python train.py --num_hidden_layers=10 --hidden_size=96 --hidden_act="gelu" --qk_norm=false --bias="none" --init_std_o=0.0114 --learning_rate=0.00381 --decay_fraction=0.348 --max_seq_len=512 --max_steps=6495 --dataset="wikipedia_en"
Each number is 500 + 40 x the weight over its row's rms, rounded and kept within 0 to 999. Layers, rows and columns count from 0. Numbers have three digits each. The size before them is the row's rms in percent of the matrix's.

# layer 5 MLP up, 384x96, rms 0.179, rows 294-366, columns 0-95
081:418516486528515448465457500461466506486536532421552485482465477580489495516438398514515435494533517499485560573494519570494507503492544465520494466458478471502539498548567500448553494515515572478448448444531527508469501440516516500512450549548463610469535500454468435521469509471500572477
089:481448648454548541475477501512511505479422497508509475469510553527543507467388521513474566601542494506439539519542464469553453491526478495531466529511506464481545518544506460520526541483554503473520466553466518487508467455515496506479511528540582470503526454511519500480478420508416485429
102:444494411483484486557535462507502501514577535482540482471433399535496533474485486451491506484481503483515473525465544491509561484482502549486482466460601530521436564541396429547512444456522486551539555468521519486482527542501453488527510440440461471479476564485486534464461543494551569504
096:449469475540498506570482523520490523507465469467483585536528530469434567435493512494455476504526497509554479564537484486514547600501448502591544531514599517496531579469488473475476540508511558521480547491538496554493469510462494441547497534523525530401467465515456439543468482475480432454
109:403439454530472468523500514463497477474506541507550467576486507528532436509508507557385539434586461502508444541509437552464482461513566453535507500459484522516530527553445498557569542519512438486576520436515481462466504496483486480535473452480480502513485516560517507451435527557466516475
089:526538525420446515496467457499529500544509497508561397497451417500486500571513493462496544517501448556485489491487456541477473471501442566569494433438631439502407526519484508438463455479463540487517534517507508528486458472478463470482513461480535482530501432535496492462538550542479487536
094:543535479473493504474448562460479480520513515434509520510447455478504530524414519536518595469450505458503450594476501520497545451393530509515513509557456514488476517500531530492521504489579605469555502499551443570581539452438484551485569449465503506546466518517502500487513475483488464497
091:499497507559595471529528490513483460458501459518547517482467560535487541435493500529529498475440459465498538521582530528541423551579514511482424456452476468517571493452583550494487484449529518483496482575492472515551477433499481500496463471464495508485483552467421481558467568532418501457
097:515512470515517472505509534490484516588578516487550501505442516439598541521494510472511484536509531462528397502455533530472507469533443508489461517516517524509498459543522464443497451508529490603500551567468497533481581459474400463525570486491473548513479550427564488575475508471518468469
091:605500508494475537476479462554524506462462584490495520516536467518550550523458493506476504516563502531471537455524569529533416553437455545501440531504468486484389475499488412492531442511486510473539497429528478563458549425507512543476498471489435526506540447530486458510490445447486491452
112:510493517396489503544528510491553521465506531586535458479516497455541468441481431542516501526516568499475444520511519507531555539447539583594424539449537487494497541448506498483420566484490542513529510514483565473444440491461464456559488497523483501467517479462512455511477407501517481435
105:552519508442499485484501461496528493542440485483511457511495513554483429462514543519439439457514496564461407481527511479461491518464447547470537512598550499560484452474463505439490508466529507545537494539539512509466452490487436547512464438421585519590510499445505575551535504484516433492
089:498468514519510543494460468531503544474441441500501527413426559446553460509446548498494439478492482488538524539499520534510545515534562548581469450607584529552440497531495494493509493555492486459527472537472575514460477463474529477556509407521510486567495530519510473539515468587494506531
105:509471542453517460541474465492520512517510484528463534481530473559447477561561492527563442422425492456522554543449481523481463487523458510512511540484574420448496506396527568540446517512534512416512450507493515561572503455465500506526448457452501504542488458478550514503491552441525457443
085:460433559484437432526502511471438542554484504471549448564487433504549407533556474508512475566498543452511501525457568467514483458520478493521496495521482447468501514477492486427466459478560522491473491444480484473479513478392468508520475504521489510493606522481435468508450469478408476555
119:490489483447514527496532553595516390532488462538545515486457516467549468457499437479513525598559483485442479535526498472481466498401492494544495564538510483475523460498485478521526607507508445497507492534496506551549479543466452556433486519464524552529529515521558518461523460574503433469
114:541481526452466504587547465522497536470518507522508487533560394546528510462463529535497528457490457549476483470456468507494484514479522501493523533569517465483535502430458511492531588582444548472440553524492470506454506553553456480538529501476519615503446471455481501569470468524571454450
100:513482482476479506488534516452513491441472586462505533540474469520477478474542534442438579462467474451490574564521482565460464541545448509504523408500490468497443493509462483535525520490502485532594553536536488519490403535417483541437507525421481509440498476531524420474505508474452486462
102:512454465530550441547457525516442511459515437458575539527455517559490523439542504455509496483435504471538500543452465498443599504467478546469458511524502504522498475485494542531455485525521534480484605536560525498463544581487523420516530437463479540456468539419514510486466540491549432485
111:469427498494481404476472470443464561584535537480540509490535496522536541545567457495570421536526516454501560491455439464506490524449500567486531500519479504445537485518478514461545486456513565519545463453461490556463488482441511483559464528480552563445544519495461463502470455512528581554
103:410539488485544443486450478542500481581547494512512533558430531542483444483523558476535457494481549395469481502492557478501517437463508553518495469524495546521468555450470495531522481545500493582440483462464491482488537511526494535468508449490510456518540512518451473385434457592517504526
092:468475496542564439556430505482506531526531575478528500545511409539528467458430510472468503499554430471572495594469525469411550477477558476528508544506612540512503489489502518504517511561559480454427490467510473465512500512459517487482454502565456494529471459481432562486502494511465495514
090:557473508450470502576426487523494506556570591470487531466550510561523418449493509514444542544452507470539501398444507460503516515536512496461451506564474482477509559459503485520514529454511490494514497445495513483445487492501510491535610429476522526498509533506504400564537503486487578499
106:522463514443493553469549444505500508488539526514513497456615552525455569449560444490517474469458581567503481519482498520463448488419464547485518518501482528560526511570426557529461474535558461511503532484519426537545467501482439462583488494488524467532484514523423505517468531435507508467
095:480477494535455492512518533499466494464529490478498506436507523478480528543504454434475442461399553511467510463493524554508539500545410525431467521547434469570454535539460450570486411481494494449570507520489541518504583516472508500504502485432589475540468468458563483457477457567525494496
091:456452533466437541559481450533485494513490478535516490525525481497485443491536523559464519491528494528437522455476495509485504449389421489559551555582473394520470490521496537537441578429515472516499428498491546455529453525519446492498449554547551536484510527441482536557472503511479476531
104:515486400513579493547523541557520525517551415474546512487486515508505528456572494531521470462574505489512499579379503505490514535567422500546552479476435509517481500491481460510480541509486480539459511501493511550528521461533417482547479550427536546532506562460491507479417497494517448480
100:585510435572508460460559487519513575449487512482545576494530454520516490458426533505538498488544437407538493516430467485485546442496555524460520486566505511494533523529442447509492456553498550612432541520465535523483517509505492480502549537472495499455518548478517481482540563463539456486
103:531452489451481447507558471547521502526543485458498471508504462521529508584552504497490517455488489532503496463446438450519470543520515511547476539452406490558515509512532450531495594530511445546559526471462459437506468460425543565454505518515542567550473451520534535502551537478543390483
093:529521491577540494526481524532529547501516459503517492512430552578482497558469529553510559427533459538478470479540465536511542491519502539488471496484396419522494462465401513486493446549517511498415444452442520481437513512579487541484530465502464519510494484519459479471552495600494438509
095:437485495495530537376526478490446513498533587512528505486473450556495539455545526456486487518497550532475503503496435524505453480481599440454474509422529476499466530493526405473487450467510470522388499460472509515555515541539498557462503512568503451506475587473546511497499468489469466522
106:549483468466540511505473466516471436500473478477521466438492577524558406549577460395448523475510487453491551505469538447540512515536527519498526597439505520511472432521501491536504576472536474457532512558485453547479526440546474501479498487506548569471475478485500437539458510485419478468
099:497468464507499507457495517525507476444412512459491583473493458451506471481486556540527538559472530458502500503484560541533493566482495528513471523504509482539572531507452477504451492485530519508457506420484476480450464417501453411605526515399489525470513482542542511394570461510517458465
111:481522512529528519559505492425524501424487486499638490520565460480492479484534482493523498503463438565468447572504511552533507569505440414519471471474453483527498516516486485532469546547471563517487492504460478573508478516527502431555527486397497490500521499505506436415486535451491437463
087:471437399453534465472491559466556504435514499505501444470525542529477508477510483506557485507403486450533538528468467494523439544481473507461425504499524481611430552493497578487569521473510497483478452586535531423508450511530496494512528528458497430477467481444495495470517515506465540557
099:458478563448527496507533542438505529491534493482542515520451494476510552523588449516504497486502535537499547527420520527534456475456520472526522524554403502452467543541497511493457426443560498587513480485483509631461481503477515522471501485489439518546466588553535473565446495501466493462
102:498558465443527455589490508474568463486522513393457488468528480543540528523545461431515524478503469549538411499497440490544511555576503526504541474489413514541471495480478488442586486502513530529523553469497535591512549509471525535497493443536500465531443496520499501447454458516502426488
099:446452539450534545600490413453425545508549578489533519500531474476519524567508559551530518426455491499564462469456513490480453597481529470524489480455516427541416500457493511455468538517536509454524500513484529531488466431491499454553519458472498470543487487521523520538531521450566496504
085:462483556421493484522458488469538454515510430489444423393502445511506461487495461512565520481456458460520555571465469454443542461527503465533544504463511496547486529500504537498470582502525550480502507529427518492531425500528449529518538532483519510546452511529497447572477497516381511537
106:437436507478477562477480521569480517459517524483551544540512451453454466461512523520488567540465512492449486455566595455550518464531467551548499451516480482559521551553508401519489484531449535529484488454500473430533526503537493560450470492551463459579507456503480517535510607486475504487
102:539477516483561521540536546554528497501473489510451483534456529481535457496527546514546552449497474567484473493467515478517511485448528523524570444512434479479454528448490487387548524537498590575507448502484570507465557547480535554505604503559557540453485489515536518557501521491537469567
105:484528478444466536483537514488431491439485478470459477537432595472531424518526412539524438528538409591509527460522525499473493475532466582529487518487468518530456577494526540491536456518531493459483490524499520596513485495513443499525488510452532465523500452515549505425481528560519447444
095:500524563502459522520507532484490555483485518491568541520478469513469591515481454443439517546509510416535456508495514540443529550456512483486566520510526459509481514535499468542479434474482447470518473527517440474480540471499468509429461495515475471544383537485577578382523500553482454538
099:478518509513426546479375505518495431425436457540520513570501519560487565412497539480483496481555582467486525463511548520456453458568466443548527507576442501477500496523463525510465470465537512515519458505529545428526469446516517455532498540504460506472520505515425449529498487499507504447
100:488539516562461517498433544520521446515477458532502544439524464490514536458452511467625533543509589513482516528494425546549431522475494504497484541509492524536453555380515479494500443482458497464438495551479580548436451484494500460517526502492517481464457533493523548481543463440509503550
097:480448523516557447449494520500569473454437521402504515556527490503607494523559433472521534526542493444482474517501440460561550550462494535522464503498522459510527534482523479462456440572461473497441560513499503481576428489483482455512517479489563541549492468432520485459498481566523461545
108:489524486529485398478505508479523494525443525467518498531594509464572548440499542490435509500471450548461487518475448513490499511540522517484530455598534543483507514428529507581437476431486498506555480467422389584537504539486495534530499552521519523540476474468439538530484490516536510456
120:522459489453582541505549491537473498485536424442576510396537548546490514456523545552527487447478547557465425507466511518450511584511461519499475496512437490524565503524442440484497523451509518581507497498566467504451512462514532536514401483538447533516520499440482489451494543468495497477
082:561467527500499539428486534459518585562509512510495497461479540516421484478543612453539523585448528530549562513511434545438510543501590562493472494540561452528477495479497536521518460483545538518527475540518508538481616490510457529497487580504510528449475510507490513546511506525469505517
098:477488443467542498450522496458430494467519495489502417506504502456584495554545540499540443423469505522471533469463453450450415522506465539497522561466565499457449502513455544509519470488513573491448527522507553441517528533459587503563448553454564491529502474459427503564502474495510550520
089:554452509558465420486474506496471474491473534375473542554487464488478483423512528501514480466560463465460601474455455449522528528504475563458561532469448461559536457539489448551529520486501515467451561512535482539428509459489528482532523558412501519477481536497542476549517535530504496528
097:567503494539435463534600532459486527561445501537471519534507484520442533471482555479416566466541495529524468564506486455446564511508486501569489458460478475506474580469449500507457462513506559520471507513522520496551542541547411487550488448522539510535490515451575531595463504496502506543
093:484479544427480573506575478527501444518512458454461455491567522549470460571505555468484574468511508455516433477462463586496536555486465503510548503528475553435486532482534476505496510470501528532497548507446538458552600540490472455568477496484456514476442488543492455504575555501446524451
095:372449519509424466420521532451401457488556435469481484476498518510494574439451534576562533499573458531523495493475520523478500470450533455506483513488488445478441546508478512566513561530428532518489512476494518522494469505484557532520490491563461465496521525509552522428509525543469491516
131:515481482492523482546556507488514481427508481455546565515508502527519528565517509498403550513525529442429496502510498443507552544491525550462503451501558451568515476482502488442513472447505478534488477541471522473500399462492556427572582463505532572471450435479534506456512449581454487520
099:515531472482443499591501478505510547472401487504544507494520444520549483423509414521451545481445468403533492458451468497490507495491541495481485494478427511562546492448519441541532437528473572539482531440494519512471548472469495477496513525382565522559439484515489489556465502478480503486
097:514554529486466529529467494435462506438470455458545468560544508512524520465549475534523456428453556539428507502440492521427541454515527500480492503508527479519449547510605440499478433474521488469544452546500497535488479557497492469444436447499515467474431513475535559518564598528451481470
112:519458530437465469452461523576406504446517516467436463524473491461464474493512578505489558496452500487424438507528446452500503452499495581465562463541542506518454521542417521507520477511502475506463457467500542412525520478485501486467481410457521531570480456484487527537553477439565525497
105:537495529557482522561511522477498516491540491456519552470553516534560445448488553510421463489547430546473452474485479474516554466426567456522469546524435457510493552503431556516537520514500469413423603533474525477439459508511503540447528516436495487533522494458534516466542548452492520475
087:490545505538477488492504519566503614541543577457491439479490514472466532522454566400469572488462467468474424531536475560473439539488506498491494522524455427482475481514448563456491537501488526517459559434514460480557492458530522502511447452456530538521443496473540429463450478465528476481
087:437525473485403525488430481536421459599448505434505520545483596513491462517466526557484587494472452486484512519491477510483540530453462454507517508457540462486493466525529529538457484442508521514561460506514449512534443454494570526604522439558500468523468440524522490512518542535495500484
129:449528473563499487512592501498499437468527473474502518421541459494458582441490494485464438523575521553436497488472455457510459510435539467502461574501445519500528537424487509514510494479541592500519589511474473500516515460440519493462494605507492540438539531476489496507466506495568470456
099:530475525434534540513490526441563420482527460511526536514464542491481552537481504438496394537526496512478555483486500544512467532467618442520539580473441495511532520482587554494562573511520540487429463480502544465487544506526503483458558535491460504503495493500419447532510466526499463537
098:542504509507431406472549540540504527452518481556534504475553445456518545519483498552457504538539447438479443519507431525455426515464511510503482483438493510552556531464468497549459506456532517591543542466435517481620525453497531492493552502514499471456467501480488523504473528548581544461
110:606554466429457531535578576505443438492483486494508493467498529472490494501493515486444491512521471469509439552544465467492458536518492458492532473472472575508451498477511476514513497545482500548487488565502561446496536449516526561532460516481483553477525551465414536456417538504505376457
091:508541560544488487512507477518416534476540464538523481510518506507551522553504473555446518533529468411495458513475494471484422595494471534465539488537519452524510534469408500536519507531479501481455537540471433436449602490445454536528452530387483466524538489527441444503495473508476472509
110:474486481476484538546544484515427512513551519496557476582514557460521469479459528559431462476474506471586485424500462495585538482492516469561454508495532492547533537510516525545452502474523519437465446577536459552483421512514488479495506469494523552485422469479568570539505504511590446494
102:497488450450538485480473522493454478477476563499473513469447470499501443455449504504475457550551493470441492556524573440593516532463517484510430513465493517546522533504459510531590466465493487512524472489494533497496525482441517480513575451481535535475519549527475412447495494494340561483
100:513509471506556440478434564497464484489492527532505456542504530493536536492516447496478470499483489541521519568424450436437491509395521450475484416482549483501530560499501505479483556547464514516565488527498512523458489458470514515534473505500527393458495501488501518486354477474554521583
097:507510496378456571507504466453545480513479500492561430462473488508508405521486506445451457485577548459543496533529541518452517530568509558476504517552501472533451473470545481541541566492422538477492503505491485561493431464551526499460520452465528522478544543440570525455462473547458495497
130:497470516566448523479515475484483560503434493508583455491557581454502417509441523478528473525537524519530479451466483470440459554562407492516503439531478520556510498507480487484539586437577507475495461523546531441546468479558485484494510499459527475509471577451493436544505507501423515535
099:438514464544532438482446535475497536545493537547537505456466462483504577486552444479547463479538464519513546456543514503459471539518440517518552558443598487488526508507459546543458475532517503514493531615514484517503444525495525525550488506424516540443522404505468500503443463543522442432
091:492510561529431462520531546592528482445438463529526517491488512534548479422435539488583515525461489499457471491500501588502459489456490455508493450482487460463584493541509524531513484500514546521448542533439575494532491538447559570468478562456532466442511468542467442520569457508478468522
# layer 5 MLP down (transposed), 384x96, rms 0.18, rows 294-365, columns 0-95
082:494597501439509541460528548485551449568489426508485499501494476484492480410548484499486473475551575500448612501504506536518526492476584468513509546502528563472473533483499445563534513506459481488508446520539466512560453450523520540463490562492508562548481506451543485587538472494448551481
063:514505447531472477510530476537533484509549460470511517517442503434534531542576488521573470365505463487583428454448572486473527552485557492499498477480448567472547473544542546414442469543442445497463478481501475474461489527540508516450471505481498515500532529495468474535505530467501507591
092:560544516491498517531450520516472507487476430510462561474440549481525487464546518533547522455500524531431500482481464436481510477459473507464484544472436480435508352532520474395466487503518441475473508487522536460535485516535441435510502548473490544420575470522517512534487454421518479511
107:451527494485526571484509499473436587467490518460479472501504460544514490468579486486570580502465421505513464478507489516466465518470492503487555466522439505468441466510422463469506498404540519472478521466474550419495496423538531522469510471519492494463545475611542500511488482550590515562
112:508480489479567483516493426526448479501470516492510541482540455492488525493465481519570570459432501491514463452525489503413509490488509545532464463554453497524541562448450497537444429444619541538533518504458613510462465509534497540515484490554433518485553503523516463482517540483535593500
093:460510558551504499594535533518474542451486448513472499435531521491465399415507451549497513534526492425444500532530542462447521513508524510518496470479495606489557527544516442527476515518449498555490484524433597529442517573502518494444469511488524493487494497508461558586500475535536494487
089:506457432515494511549532569521447509509483499496519549487424536495523569468474497564419498497576544548464493531526486410467632567462533491587546501476528508471495475561458527465513549494500510481443591532458504517529486547454479528522488492505514514461481487464484456533569512520482550507
095:544477587485454496463536517442551508461516559534541495518539548527510572527400498504446476488521540503483509551537555562420501445439518491477492505593504442486603503503459473527509429502538589490526525457521487515448506496550526504482509503559504481512502509515441471404508497453512490470
071:448519462560504480497486498488452511450483492537431509472454526510455487553515473539411506471481455499429499453470568486510559491508501499413510453461560474506503503536443533497509477502437448462516493450632473443538526537509506464454506500496509514467491501577533511452553438443587556462
078:508591476574516511500580465498505526482496458591540499430487502432496416517526477529505482517470453463449507485508516454512575491501502507498547470483489530557493432493507516469411474503489477460481505537450504537515541589498438405455528474537524527458588509497562532551521460508530563493
122:475457523437457508563511587539486446416493469552546518478477468531466492540545571512409494525498492538473498486474449441496496549484526519474534495445513449500518539515523511444498454419535496492577577517462444532550463471447444437542452514487499521440509466556512480502515526459477545577
101:472492552577510505460549506464522409435478466514446543528525589521471493449523559515437495514525532461483521510479437409454502427480495527560520505485482520453494495484506526548471504579506432554475525534497495568547455410546561567468462474528520490497552496472522510543446500545486508541
083:489502438568513503579520475545471513506458470528536480494431553476468497525475525531482507527522497543474469531519587491554585470492508549482458531537506562542576463503538535475489506472414446493468522455538461517488456488398475493497477562501499501439469505560579546540519532432520593497
102:472513465531496496621480547475516529526533537519493591492434528455516492505475499546526515571506514498549496485548568432523534502483532474468468491495409554580415475542536482500533548428448519521487553490480456458416521489506507479572481536503440425497447494505520484491444519493538498551
072:528474536518454593522539484599480501495476512519457527508512465521428428403442475518474517498530513462428456473571506535512553500508554558462513508478447489553393513455531463545544563478439414522512444488473530508501477521449469526508501499487491499522524492533534537491512418520476517445
112:566541456435457531459453521540571452450522512523472535479524482536480563538516468522531525458497452470509430486509516436506519518530541553501487481475494486460546431536522568432516546481497426556443441481539416469560530496611456516471511526501485506502509450504497481547486512539470588543
128:542397494515492530557508485490459506458494500441488516501456426520519535496466505484557497483548495497549518446475547519539376501480510515486521541517502527530537449518395533417467584488464513502482509550523549553463504511497417478561553529506529512499475516518529537446448511568435440530
109:530549483534470501487451537468472470524503515522468510458511415491514498515444562469487495489554543538469482529543391469559543547413479503545502512521482502601485441499463483461512462433486567474465600530520473523443525555530405453525464493548496491535543483517507492413496515469487522484
108:528576511475438492507579454511469544523464526489441411537515456472496513510510471524571503454554515505502507458547502530471414528527487471573555368505497492531502551478451484510491446534467505565439520485411450491469548427484427532509474463494506487500511539506446528542509465507501471528
068:510529541507498605412465482509513398509448493500445532479572515486537420478472513501431506554488539534466563523572452547484483512532502499501494501540504487521469540541483513569547546437566508535525463455521524523540481520551531541474546432543463492528528515494548511454546487531467424435
107:517468535491480525542577540445539502483469484597552546448485500489557467494525527568509445550446462568514465511544474492500462509461546493537501525558531509393506474560490432448500490515566506456520546492503533463503467561504540451554434500502460462521477549499498423453502481495572572500
069:501530534546442563474521519500438432490451477522502496459577542468529443491574508549506500475517566502390562528565498513571496541447462526498441489480468450553489561510483511529562494462561487516565437529473554563581489503534487520505547458526493486461501477496532491464515450553454519474
107:474499552506440534496486528500455482482516486480533481522457451469499531546605460492521459489565532535567464574562517496428408449546464538507525550489494494501464473457383505530461503545533528478495477527470485502485525520500489530442514571464515479461561530394461493433477534488545549498
122:475487460482534477524488452383531507484481516534517480492409505505482493533476535456462493517468484471555540482452503506493500515472524430478502548580544405475453491466537502483534519552472529550556444464510544481496481473496558462462420487498472533544491481482574425564526543385513454470
093:474442543466456506477450537578577462536535520475491518486521465561551451487537543522460428478513488509433499543447480519559528548597530554527467566551546493541562482488512471538542555497472472523508562540488467501437501432471530573442526475461511517520523478524497538522494429478421506509
104:503487542467566570516540484583471483421513452572469552488515462521491499524465521513505520403470444523524489445520469487484472457532448516499581497464438439416549510513506522400479487546504533502513487539522546507474461540532414458549426486520487515470564494572517557492518470487484499486
115:487567500397471521513471459498440481490503539477467487450492517528506496569383496503479534494461474462483490430488469498483525470506550456472451514489487501435451485477537438476451450512425489461546507409458531442485523527467522463468573451495546459407537444452557523484467459503514477535
089:591578472457450468499499473522521515479531514556514524452519453498555575567546505502525485513550471475540550529510498499455499446595487540523506501466486436534500503544590468445499516499470431465592558534534475509499507568515509492535514616550482535526532495540511513524555476478510555462
118:513535487549459527494448563500466537518515511515510556483436538512440462444473522506530557572489515489509474562526530498412509486481537516463477468534555485383478525557497458484518448471504462496515631453487502520549502497487448488438506456527474422450519472441482461482424500510459567499
070:502470524469453573458455470505524469490437511516455431471535467494538417482538534462527480545538558520414527492540434540527476464599494467546465505512527472542420462500522513537554552474514497524490464526500544552550439540487541505467523521469421478507550423531571475505572467490490497466
077:503537446445503484512540445512455510500489493561449503455470482509381461489484568527475458531524504464438528500555609450542502476507472507452541507500564559547524450509481460550454481453458468536524488508459495427462457523507450454463508504540497492482612463454554563479505531492529532469
115:481526534472567498498500505505497501533539509483493538548484542483458527543491524481576557407491491466550501461507454460530391477506602518520525547479516504438531490499545482496452445512555470466508473619458549521398492462510534430530498535523555478508519552457434492462547496499531507530
096:486540507470518486494473517515490523528494460485449537512469501541512567447393445467537484505548496515456476458499444502550468443525463500473525423491509550537438433509565471519535493514404424545493516506460574471509569505474467505427455447505559485477539530532508513496449467486441604464
120:507459492419496488532418488503421498488520474434427475514517541505522527453539533501525515474547533472575525420488420459474547581465586590453493554553511509444530534480485501482456509536544445479533456522454545409492532486493449533477489507567462470549490492483506496460507469512529513477
090:524536472487499450503503471528515465512475472566474530484512529593472508556452484467507500506550466540491575590567512487511515455504438482528475504490504448540542502483467514512537544496440479496537628540542522415511562545463455520416504530520556539496526554494562542542491458453523562463
097:528459518567534477470452529528510512562534495562530471441584493516522477471520518551494555484507498542472442505534550509580606544582484515449505486506498545496496483577560480537571522467460478499433584494481533480499550541488498441461511522468461445517470479461478420501473484447543523448
106:513493512518506490487545538508545510531465443488513603495489524459550468538535546586481592579512505506484546494417588540514472512472538488512452513471541524510487584466500505524515524444451451503515490561483456477476488433527442486479469517392551515489423560448479504487468503550531478463
107:556488491449454543479539564501498517520530457537487544442459462537499556497547531496536481439540488549536542502510585534466422485499548555558538453515432545487518495513446530527511515445544570528482477528549467488489526457561402539519450487480450534423490521499465554488434491511444436505
085:491520463493474526505486514474552530593528449515496495497493469465461482523482509549516472487515484573415507485490516448573518430539486506547554428505560531586494528535502538494509442466463507455519563493443465545572477553462529419462552498480459526493483433468523552511600459499554552488
107:510458493471535488536485516492460561538413520508453480506505570512506495536416471560484493455472428433443465472524506463531502430540535585500515518522480487449523506434579585520513493486459526487487564442526462519548505500525502509512407498528496481542570482434483470464517539456577476445
075:548513527438480609511471532521451444527485535556514522526528484512506426442452506493516559569520525460483507486526524493503521536477498529551440487476512516565460558465494484583568552522545507473549518424451527443493482532495552499473555459529457538555487493493543491440540472508422484406
107:519518498426513509466513544495499534547472524544515435533484552521562430532533442529502530377500460489564489488533538518495451538555423534556515501520513467479485528470506507529530451470542562560436488547477521534463504496478513533532448417549501543511526448517476491552479451433433574538
069:492486577450485571436503487503499448501472541548428474489532487482559441465493510512561499474588600527472472485548465489534485450488460521447486462533453517552417552495530511555473551473524507544547422472490578518516508502509560554496509488514512472524568457506501459549450494460481457428
113:505505526515501491549474454537457516460543514463430564475503546465480505527520463507567563453547500438585495492472500502537506519478533500443500519484517502399563486529545477398488511493528524432473423564535555487540521452529434532492512464534498566551488562480492437466498425551476486545
086:502467514498456465517483491490480490522489476563500542482463493556514484536454605491504527447490486461583528592505530545532529495517455593519530512489487457477519457496517530481495512553514445437462552487473502481515419475483442444540467502491553492460581566410497521438547508396521503545
104:545463438478554559508478550494462434479542456546471483530486483551513462483491487552453452563550540539506555448525506488420474480515450461487534413469536484475550492452427468443451477456535496495536471562470520521449453419460424530501467533548572493541516540535438492469518526482502526479
103:487446579498461470428472455423541442540437498478468417534508521468488494512457496509432467502425476450498468462457526490450492465517387475528543478447575519506546528481536539494475483540491449487506538467512449528530504498486550518510584461522505554451480483459407461489521481506476471561
131:457479502500487505566523566560469453468495493564519503579535491506512487412455452460508523531525412483485513583454481517594495502449560436576523542516453557500436402512501457501480490433510525482493471549496526466441493466491456450561483492513506508444472552508520487512502549555508535496
099:546498477492583461563531478484570469557529488465577489516530466507491530459445536529485542515503455518536503515476483449578466507528555528445523475483491489512471503549539520489552515507491515534466526487505523590497491448471403592538461466495573545480517508519524605596479482492572491462
075:429449536488483571486447456467499523585478558577487498464458596445523505489437523497502557514467468458487510464558419481539465542493483532512432543565478460537415538515522485552566572558507516491507499479493562485540483484548569558546558497491483554483512457505492489484488506504461489490
095:432524522448529578518482487572432569498483484498490465480514519479473485507435489564418592537467509526514451561503513534530522419433473480506419537526490506511529498487482545437419531489426442543453500472512544472544513475494432460470481524463521424475524460515454532523477521502460456505
099:476497488494511530530466469527563598503523516448501500482449415473535531471493437478568497553488501483435518430493500507583518463573534502461583453514543555555403428512580505525494538502458428488503517525497502475473488478484540531498490549513444511499547492595506521506557494496521544454
074:506513534471544574420476530475540492535475560509421526499539508484515464457527525468466512505500485490462496516553517517469484515546492554532492495557469512542432499487434544531531571500562531580529432485462539498518544487509618576543528441480521474472566466459550505518496453566459454436
073:533536453435518450534567505500502535501534488511453474498484469443466386482505454586501495486539489501519505452555564447498551438538413495471521441516507522514571578523509508502497496449408423520501502494515502421537442539484482529559486497505538528500561474503526529532532494461503564440
169:517567508453555435504472496506508492487500494411476494558474543510476595508538478466453562486569523489468482547569447450581495537432456548444466478531538501532491567438542491453447468511544451515491528529443476449525469498441502507491566488515557550460537498531523429473455459519462490507
106:516515423449533475480460484477511469469533522434436501509508455446525580500524540533550571508567486619458399525530504493469511537553483498466505441474535505403453475433503533473425519503479483480511497490547422468483549535566528509510491500462484485541520559502505504511525500529480572533
089:463432561503483522457516457521465492504524530558460431469528519521454511434560594431544541540523525547472532477574523510521431556465508558460527499505460441542501433500465461568540528515475628515507478505551505510488459515503484503468491496527483528543537443513554448458457453549506514507
097:512467493507519557468561568446472517554461527482513511526528539507499432531532479552494510457422429441543491508458541513476482556556511527508498515505497469476496537551489562452495519516484499490518546483580407525599475516551620512468484496450431518484444444452490511517519432482474447504
113:517454505544444545427516443495486516541528474526484506500550515525487541464515427471514525526506578445472554493510505458403462548574482513487478498472493596497535489479567509408443554500547516533584483485480562469467506406506530508578486529513499468429536544556477486471474475503524489503
082:443534531480542506519489460470493526458462466506481494501510501466529503470530452492512504509489534543496490540532457472539483475521580513487487478477522552495559476472450453591553421487617502442572500463492552548449520448513422568528526493512451479528544444632543565513511502496459521496
089:420501441449503477519543511494561578557440468434442534456459560512489456532464469478510453533523476479492489498457535456553503425507420460516533504486480501513532440526496503484414491519450399447498533513574492468505517544479461510433524460479516509474496438494456496463547488454591516477
139:538492502541492468470508550443518498512444538508559498429486551465560440568541496546505491484465479449444521501433481532485505441549418397542501469506514490539488557469520551548482472469475519490469542495500458561562558478487538499430525496498474506485380509449483438553551490470541469516
076:519524498539520457496507466504506500517435463539424479496516478484464478551449506514475473481549521487423490508531550443509557470509463537442498520482487518536542457512445525502466503435430410500510524454545480450484506561492444422373527522507519510427538503507503552430560518435549572519
100:461500496419533516462449462526493496472484506504464478491436535527506540470522511415559514496560515473503537547533542489548495451494532496518476593543527467525513502466550410503533519406543531437503413528413464472492490574512467562544494538548494529531468514432478461433528473458499478546
120:540537452499441508483515498523533538493500469535511555467536463535475522481481529492551469548528423589462404495522459478482475443554547455530547551567528474443549475470470482474449497522525492483441466529549491497454561495473440447518511449450515493527458436564509496488412474588446505535
089:483507503533589559409451498522555472570424458567444487512496505425500460501495514453487551531527584501502538554508449506541498501550514514541498443486475535560513493549546530522561451459511558495528457543499537544506409515566500560571498512534490463515520465508478467420500466472486522508
121:486415578515456542443454470534479494480532553519551524518568518466469562579510535461498511543558523520468510432496487424541446425407456465482462504539474461506470482541550496483592512495516465494479500504508449523444479526493461567467476586449495518521480520474475544543451511556491467503
093:501471483547464494537490502523527472506484473471516538505511498513459592536543548593497520463442535499516508461491426376442473525536614478568521511485433544491522509555538502476436469493547504526495511511512532517447576430534485551504477520544486510516509448515477546572466539525568491541
066:536447547486488552450443467546425455454403528554474483480569494475527465476496467521474505532534574488395528512568491494517462478514459498491497459578521455548498459461463541563546558471467518490509423492499517531517466488444525490490539448562428522504515513454482464503519420490494497440
101:520463460579504428556539511512494514511469466485506519506520503500468496492472500496463485464398451471472498492511508501501509461457484472457541473478453473435519490625470497493417478474623512434466435448496525497489599502414476499524514443519494449485431438516475459539511517513481461525
127:463479546542462475441464492528609445503412492520470459488525479448556507497450530450539475456450449497495524444440487540533529495500485503508426533485573485465551561478551580481418461521438489501475536444491441535495465503521553530473468524467460500465468518416431529535498488485469485507
099:486542493441438581534466554476504465487539568455521504529508510465558422503498473542529564563508493497512486530557493454567428419523481530473600532465497460480487466499491505503450505539613568500420514488573530461510479468498449485520514539541542470522497449521491511523434526500498465507